config = dict(
    num_attention_heads=10,
    rope_fraction=1.0,
    tie_word_embeddings=False,
    optimizer='muon_variant',
)
Each number is 200 + 40 x the weight over its row's rms, rounded and kept within 0 to 999. Layers, rows and columns count from 0. The size before them is the row's rms in percent of the matrix's.

# gate: layer 9 MLP gate, 1728x640, rms 0.0811, rows 478-486, columns 384-511
# up: layer 9 MLP up, 1728x640, rms 0.0884, rows 478-485, columns 384-511
# down: layer 9 MLP down (transposed), 1728x640, rms 0.0522, rows 478-485, columns 384-511
gate478,102,277,233,229,217,203,159,168,215,262,175,223,267,193,218,251,196,232,242,230,209,193,205,182,181,178,203,185,193,150,194,210,170,118,268,252,235,260,212,232,129,195,193,235,218,216,160,116,284,235,249,192,169,200,213,226,151,218,221,116,96,90,161,235,223,133,236,199,155,218,274,220,219,140,306,171,244,178,218,194,115,185,201,207,239,168,225,269,169,193,206,131,246,228,197,213,148,248,234,228,193,197,186,201,208,262,159,291,159,257,170,224,158,144,242,141,181,203,212,241,187,135,155,173,261,123,212,156,230
up478,102,261,249,210,186,212,208,150,182,188,186,213,189,168,124,272,207,197,251,163,298,230,205,200,243,215,168,167,172,231,222,215,197,195,150,223,237,221,110,225,149,270,173,124,236,227,161,153,196,237,146,173,231,207,154,174,163,199,150,228,271,193,215,176,261,210,168,140,254,250,248,183,96,177,138,194,205,191,174,160,207,142,180,260,164,222,181,166,230,188,177,178,128,202,157,231,187,223,195,222,150,177,134,172,235,174,151,215,170,239,183,266,169,185,131,250,262,137,167,250,189,183,141,226,207,227,199,227,162
down478,102,141,228,209,177,230,116,262,142,215,147,231,273,177,220,225,247,268,196,193,193,235,198,137,169,210,167,215,223,147,188,221,184,213,264,116,188,152,190,174,226,196,146,130,228,231,201,198,209,189,132,184,255,266,224,270,212,132,232,202,228,203,275,164,204,280,216,208,228,159,160,230,192,191,180,231,178,258,230,188,150,112,169,228,156,178,249,241,235,158,180,237,179,160,250,264,161,214,151,203,208,180,255,225,172,231,186,185,215,260,205,143,242,156,235,193,228,186,240,199,249,217,144,172,183,255,228,278,233
gate479,100,199,154,136,255,212,230,154,185,186,168,177,138,144,132,137,247,167,217,172,196,199,214,127,230,232,239,194,191,301,145,146,246,211,244,190,170,157,259,205,209,171,225,296,126,134,124,149,178,199,187,270,194,223,242,158,168,195,164,237,250,207,227,209,123,222,228,203,205,214,233,183,227,243,240,238,233,187,199,203,252,182,137,182,187,197,187,168,209,238,189,204,187,184,141,233,224,181,190,92,172,221,153,231,196,146,233,187,214,136,182,225,204,169,217,160,227,212,224,201,137,276,220,188,328,192,230,231,238
up479,104,218,182,127,156,262,300,218,154,200,212,218,206,175,266,173,211,217,193,186,159,225,178,140,192,174,217,178,167,235,266,138,232,213,197,207,234,263,241,177,173,226,193,163,243,226,226,192,249,208,244,223,230,216,165,250,183,223,254,286,181,182,269,269,228,213,165,287,249,217,182,206,235,162,218,254,254,203,262,198,270,160,212,244,209,166,172,178,247,196,195,219,205,189,218,172,222,221,138,155,287,155,171,208,201,240,252,256,245,256,187,218,178,232,207,258,168,247,204,217,217,224,157,184,184,151,163,203,261
down479,103,209,200,224,198,301,204,220,155,233,198,200,191,227,188,211,217,213,180,243,152,178,240,238,182,149,254,143,244,196,213,247,167,149,206,154,244,222,174,330,166,145,198,191,228,167,234,206,214,218,191,152,189,174,202,165,197,181,217,130,252,161,191,261,171,153,120,248,181,172,187,124,169,211,231,203,198,213,210,225,160,209,178,221,268,270,224,212,200,149,279,241,184,173,171,157,218,175,196,213,172,156,131,195,173,161,158,244,162,269,208,149,141,196,163,192,201,227,160,268,192,209,194,200,133,261,234,196,208
gate480,100,197,131,155,199,159,167,233,181,257,139,246,209,134,158,181,159,197,236,191,206,171,100,228,223,276,168,221,295,193,218,173,153,184,220,157,205,190,237,282,236,193,200,194,147,154,238,219,175,215,179,179,212,258,156,138,185,227,162,195,204,185,191,136,173,185,233,217,306,262,129,206,211,145,160,114,309,151,168,255,244,134,201,192,155,245,187,194,188,283,161,212,236,233,167,188,225,221,162,249,133,193,186,210,218,269,137,197,184,199,237,232,248,223,167,218,178,179,174,171,88,228,158,179,181,171,194,213,263
up480,098,166,198,224,262,166,235,173,219,180,184,172,177,204,202,234,159,216,196,177,193,306,194,161,167,132,265,253,228,179,174,202,180,170,255,155,117,250,151,203,211,294,151,296,183,209,229,231,193,214,194,149,189,151,291,257,216,194,187,185,151,141,210,274,228,207,196,219,187,163,260,162,239,152,245,247,211,251,169,205,158,251,235,203,137,189,232,200,172,174,134,187,239,207,183,187,198,191,269,188,164,270,215,189,181,254,172,137,198,117,203,86,165,211,237,219,187,160,268,228,199,171,204,254,286,178,205,167,200
down480,097,269,206,107,251,182,198,201,181,232,203,235,229,210,166,214,169,198,247,234,274,212,183,211,189,138,134,197,226,165,164,176,180,133,201,220,153,260,172,210,219,118,153,213,249,228,222,189,119,188,209,189,248,137,158,228,154,182,206,231,192,207,174,171,197,178,153,195,126,211,220,240,272,169,256,173,188,135,185,188,189,173,163,232,183,205,184,174,205,192,208,251,173,331,202,220,156,250,211,158,180,185,255,198,243,264,150,224,227,176,211,132,193,287,205,195,163,222,250,223,192,164,169,147,158,226,220,133,234
gate481,095,241,83,240,154,154,224,197,170,219,151,133,241,203,173,131,180,211,208,219,226,231,270,146,155,219,130,160,234,189,129,230,189,215,260,229,214,243,180,221,211,234,214,239,192,192,138,253,165,184,174,221,222,247,225,110,187,215,222,178,219,179,207,159,174,189,131,196,247,193,244,158,178,196,201,213,162,190,191,185,175,169,217,137,197,124,222,224,162,130,177,192,242,169,196,266,158,198,203,185,246,231,163,193,203,235,142,250,252,169,171,168,153,166,233,185,173,231,179,205,179,210,207,154,180,194,174,192,220
up481,096,193,183,180,212,249,159,196,279,214,234,186,191,131,245,180,164,285,216,139,127,215,306,136,211,168,222,202,252,217,180,245,184,256,205,196,144,230,171,190,128,245,157,208,228,172,152,190,162,202,180,135,147,157,206,204,253,211,265,260,137,252,221,200,268,192,114,178,166,225,154,250,194,205,250,198,145,175,149,245,180,163,154,154,251,168,210,238,187,216,259,179,183,270,246,182,261,163,232,223,258,126,190,222,259,128,289,190,244,277,173,149,212,122,225,234,159,215,193,226,163,156,195,185,199,153,195,246,197
down481,094,228,201,214,176,156,178,193,140,207,189,213,186,260,166,161,242,201,210,224,194,194,163,194,234,221,165,225,201,166,229,197,135,164,189,232,181,195,231,226,177,209,184,156,241,207,142,197,212,179,176,220,179,178,184,184,216,204,119,144,195,157,153,151,194,209,251,189,182,174,217,206,295,230,202,181,194,201,218,208,267,267,260,210,167,235,216,152,213,156,198,252,227,231,201,216,189,206,145,165,203,240,262,146,163,184,185,230,166,151,171,189,298,257,168,237,201,225,170,286,183,173,210,200,228,233,148,189,225
gate482,097,218,114,222,150,250,222,177,160,149,226,117,219,265,158,193,190,186,217,240,157,202,154,242,238,205,187,216,127,195,178,194,138,203,144,192,187,189,176,223,204,239,183,147,184,154,219,177,157,190,224,213,157,152,134,210,134,222,197,237,261,211,227,229,209,175,272,212,216,215,146,208,137,166,211,157,136,181,187,134,229,202,182,162,169,196,172,204,168,269,163,213,172,170,120,199,241,158,205,240,183,148,138,229,144,102,236,262,162,199,249,211,189,172,172,243,146,143,246,211,181,237,153,181,301,147,208,213,197
up482,099,186,238,219,202,150,198,107,207,238,188,245,182,264,221,210,159,169,166,184,167,142,146,180,225,175,215,221,225,295,216,213,283,200,202,206,205,206,244,130,237,260,197,217,245,165,211,242,189,198,167,179,178,263,221,225,180,226,224,177,154,179,219,175,208,168,236,202,131,174,245,213,223,171,191,199,243,263,230,194,179,214,238,179,202,220,291,158,159,148,165,177,216,201,201,248,178,204,184,220,216,225,116,166,241,166,243,132,191,166,180,244,197,298,162,180,217,123,206,156,141,245,124,188,185,283,154,165,174
down482,099,195,297,205,200,174,174,239,191,184,218,206,203,289,161,177,149,153,142,188,167,181,199,125,265,207,138,272,160,237,206,206,224,230,142,226,213,230,244,185,186,141,227,156,226,247,190,253,186,196,132,264,198,296,194,219,172,216,202,189,171,200,301,199,274,225,211,194,212,141,216,204,159,164,164,227,202,196,215,225,192,224,180,258,144,222,229,247,154,198,118,146,133,170,262,185,168,234,165,206,225,209,280,159,135,187,136,234,179,169,228,215,193,205,185,212,153,180,157,191,189,200,199,118,179,210,166,155,269
gate483,095,255,195,186,215,251,175,239,188,140,184,174,258,267,210,192,168,146,179,288,229,101,217,174,211,194,142,278,229,206,195,251,270,259,147,186,196,227,232,214,200,214,198,203,262,268,146,199,212,238,203,189,217,135,172,91,184,137,178,158,195,278,170,210,240,137,296,194,221,178,224,198,203,191,182,202,265,189,265,187,174,154,144,169,275,240,182,220,252,208,168,236,181,204,208,270,202,166,224,202,192,123,250,216,117,259,177,222,170,148,205,258,175,199,179,275,182,175,164,160,160,168,176,229,129,241,192,176,165
up483,093,200,215,188,262,208,254,259,182,222,246,229,189,177,173,295,269,109,205,246,264,206,208,233,168,150,235,177,183,216,221,211,170,161,222,226,217,251,179,226,195,171,176,265,253,204,225,222,113,153,228,137,217,199,215,209,254,167,226,193,230,178,265,255,141,229,288,196,154,136,172,243,94,265,209,253,223,152,202,194,159,197,285,220,239,130,200,115,201,213,244,237,249,158,227,158,158,267,167,217,129,201,160,201,234,126,264,237,235,192,210,210,219,160,140,163,197,229,201,238,152,177,228,172,239,195,281,272,206
down483,094,220,136,146,295,123,142,201,161,175,159,228,97,231,170,216,177,272,186,171,241,230,261,179,211,175,227,143,200,150,154,176,176,158,222,199,218,144,213,226,254,189,220,222,176,198,177,260,214,139,270,176,146,194,214,197,205,194,217,258,225,144,194,182,189,212,124,152,114,231,278,191,150,133,203,180,223,182,238,181,197,219,219,204,217,225,184,227,196,163,243,189,166,156,199,280,203,159,211,273,235,215,167,190,242,199,142,269,183,186,152,220,231,220,170,191,183,198,168,287,148,161,158,246,264,165,212,226,193
gate484,107,243,231,209,157,174,237,200,196,211,139,140,205,196,78,180,201,174,203,226,214,194,159,222,219,178,206,238,182,217,220,223,250,239,198,185,242,247,199,173,217,187,143,171,212,270,185,159,210,232,218,182,164,172,161,205,258,293,240,183,249,237,187,263,220,147,196,174,246,232,168,180,186,171,188,323,193,156,194,203,240,215,247,152,287,172,267,248,224,152,196,180,217,166,173,196,138,185,176,170,216,220,250,181,179,199,159,195,191,194,253,162,227,223,218,210,165,197,200,210,162,197,213,154,206,173,181,215,185
up484,110,166,260,235,232,190,204,183,217,264,200,278,174,250,181,139,238,195,165,235,213,147,155,172,182,188,219,179,191,193,161,214,174,249,193,214,218,311,252,198,247,165,133,182,257,266,247,234,200,232,213,189,233,165,165,202,280,248,155,274,216,219,123,200,215,103,191,218,222,166,102,216,131,171,185,256,135,191,213,220,235,141,222,200,204,218,173,174,237,112,223,206,218,205,204,231,182,214,236,218,132,217,198,250,208,217,208,166,233,150,244,140,162,207,232,241,202,196,274,246,167,179,233,223,195,211,181,181,190
down484,110,254,216,156,162,248,228,236,216,202,198,266,267,206,125,250,185,144,175,162,221,229,229,220,205,135,171,188,189,163,252,206,238,232,182,184,269,180,151,234,202,188,177,158,218,266,179,147,159,222,200,180,103,277,190,175,181,197,234,211,177,225,244,159,242,271,198,191,230,213,204,228,155,169,164,310,198,211,181,190,217,201,212,254,187,232,239,280,280,154,233,159,112,262,270,227,225,138,249,251,220,257,182,199,171,197,143,172,174,195,188,145,208,254,209,190,215,135,205,131,187,256,177,165,186,209,176,150,137
gate485,096,162,168,232,167,149,209,240,156,223,274,259,278,181,200,199,203,128,234,137,250,139,194,144,262,140,196,227,178,240,221,167,121,130,224,239,201,217,231,220,244,255,256,191,297,220,182,225,244,240,222,212,160,205,116,243,208,251,200,174,232,218,231,171,251,275,308,221,245,177,198,177,152,94,232,260,218,181,206,164,193,217,215,142,217,152,198,192,110,181,193,156,161,229,187,194,153,238,186,165,209,190,207,280,250,196,197,244,110,166,194,182,124,223,177,148,143,233,232,210,236,226,208,179,185,266,210,147,191
up485,098,188,201,235,183,195,239,228,232,263,249,194,105,205,259,138,206,219,190,194,214,235,206,148,234,189,193,189,287,232,256,163,198,170,215,279,186,172,234,231,190,206,172,216,150,181,226,161,139,251,251,179,163,265,252,161,77,191,202,235,190,227,173,206,152,232,159,250,227,152,213,193,178,212,156,221,181,240,172,231,343,176,124,117,260,189,247,177,145,224,267,97,165,186,252,250,164,160,193,229,187,143,203,163,180,202,186,210,234,223,234,257,306,178,208,194,150,152,226,233,206,132,232,175,143,164,186,212,196
down485,097,187,169,230,134,237,299,180,242,203,131,176,159,255,213,275,239,197,229,201,239,158,267,235,170,221,209,233,164,191,227,247,164,216,197,234,95,166,194,140,208,211,141,189,223,204,187,182,118,136,291,261,199,261,210,205,193,188,272,162,131,169,168,185,242,155,181,138,306,207,245,216,206,195,214,232,170,237,218,128,192,165,257,201,195,150,211,117,155,205,233,191,151,216,219,151,184,188,178,170,148,140,235,218,213,219,246,208,194,160,231,139,233,215,244,173,215,177,244,223,202,152,149,248,206,209,239,165,241
gate486,098,241,250,342,153,221,201,209,198,215,232,173,178,184,197,112,197,218,151,162,207,182,198,157,303,181,192,249,139,239,100,210,148,186,187,170,184,123,200,297,207,241,222,179,204,252,192,139,159,228,209,202,153,185,202,173,210,180,200,160,174,114,285,194,167,240,286,219,230,232,144,223,192,176,218,227,193,224,188,208,211,244,209,244,222,184,123,169,118,174,196,199,187,172,168,160,138,187,156,225,198,179,229,208,175,138,187,241,165,239,132,206,240,187,201,207,166,145,219,213,196,242,225,198,188,203,204,232,198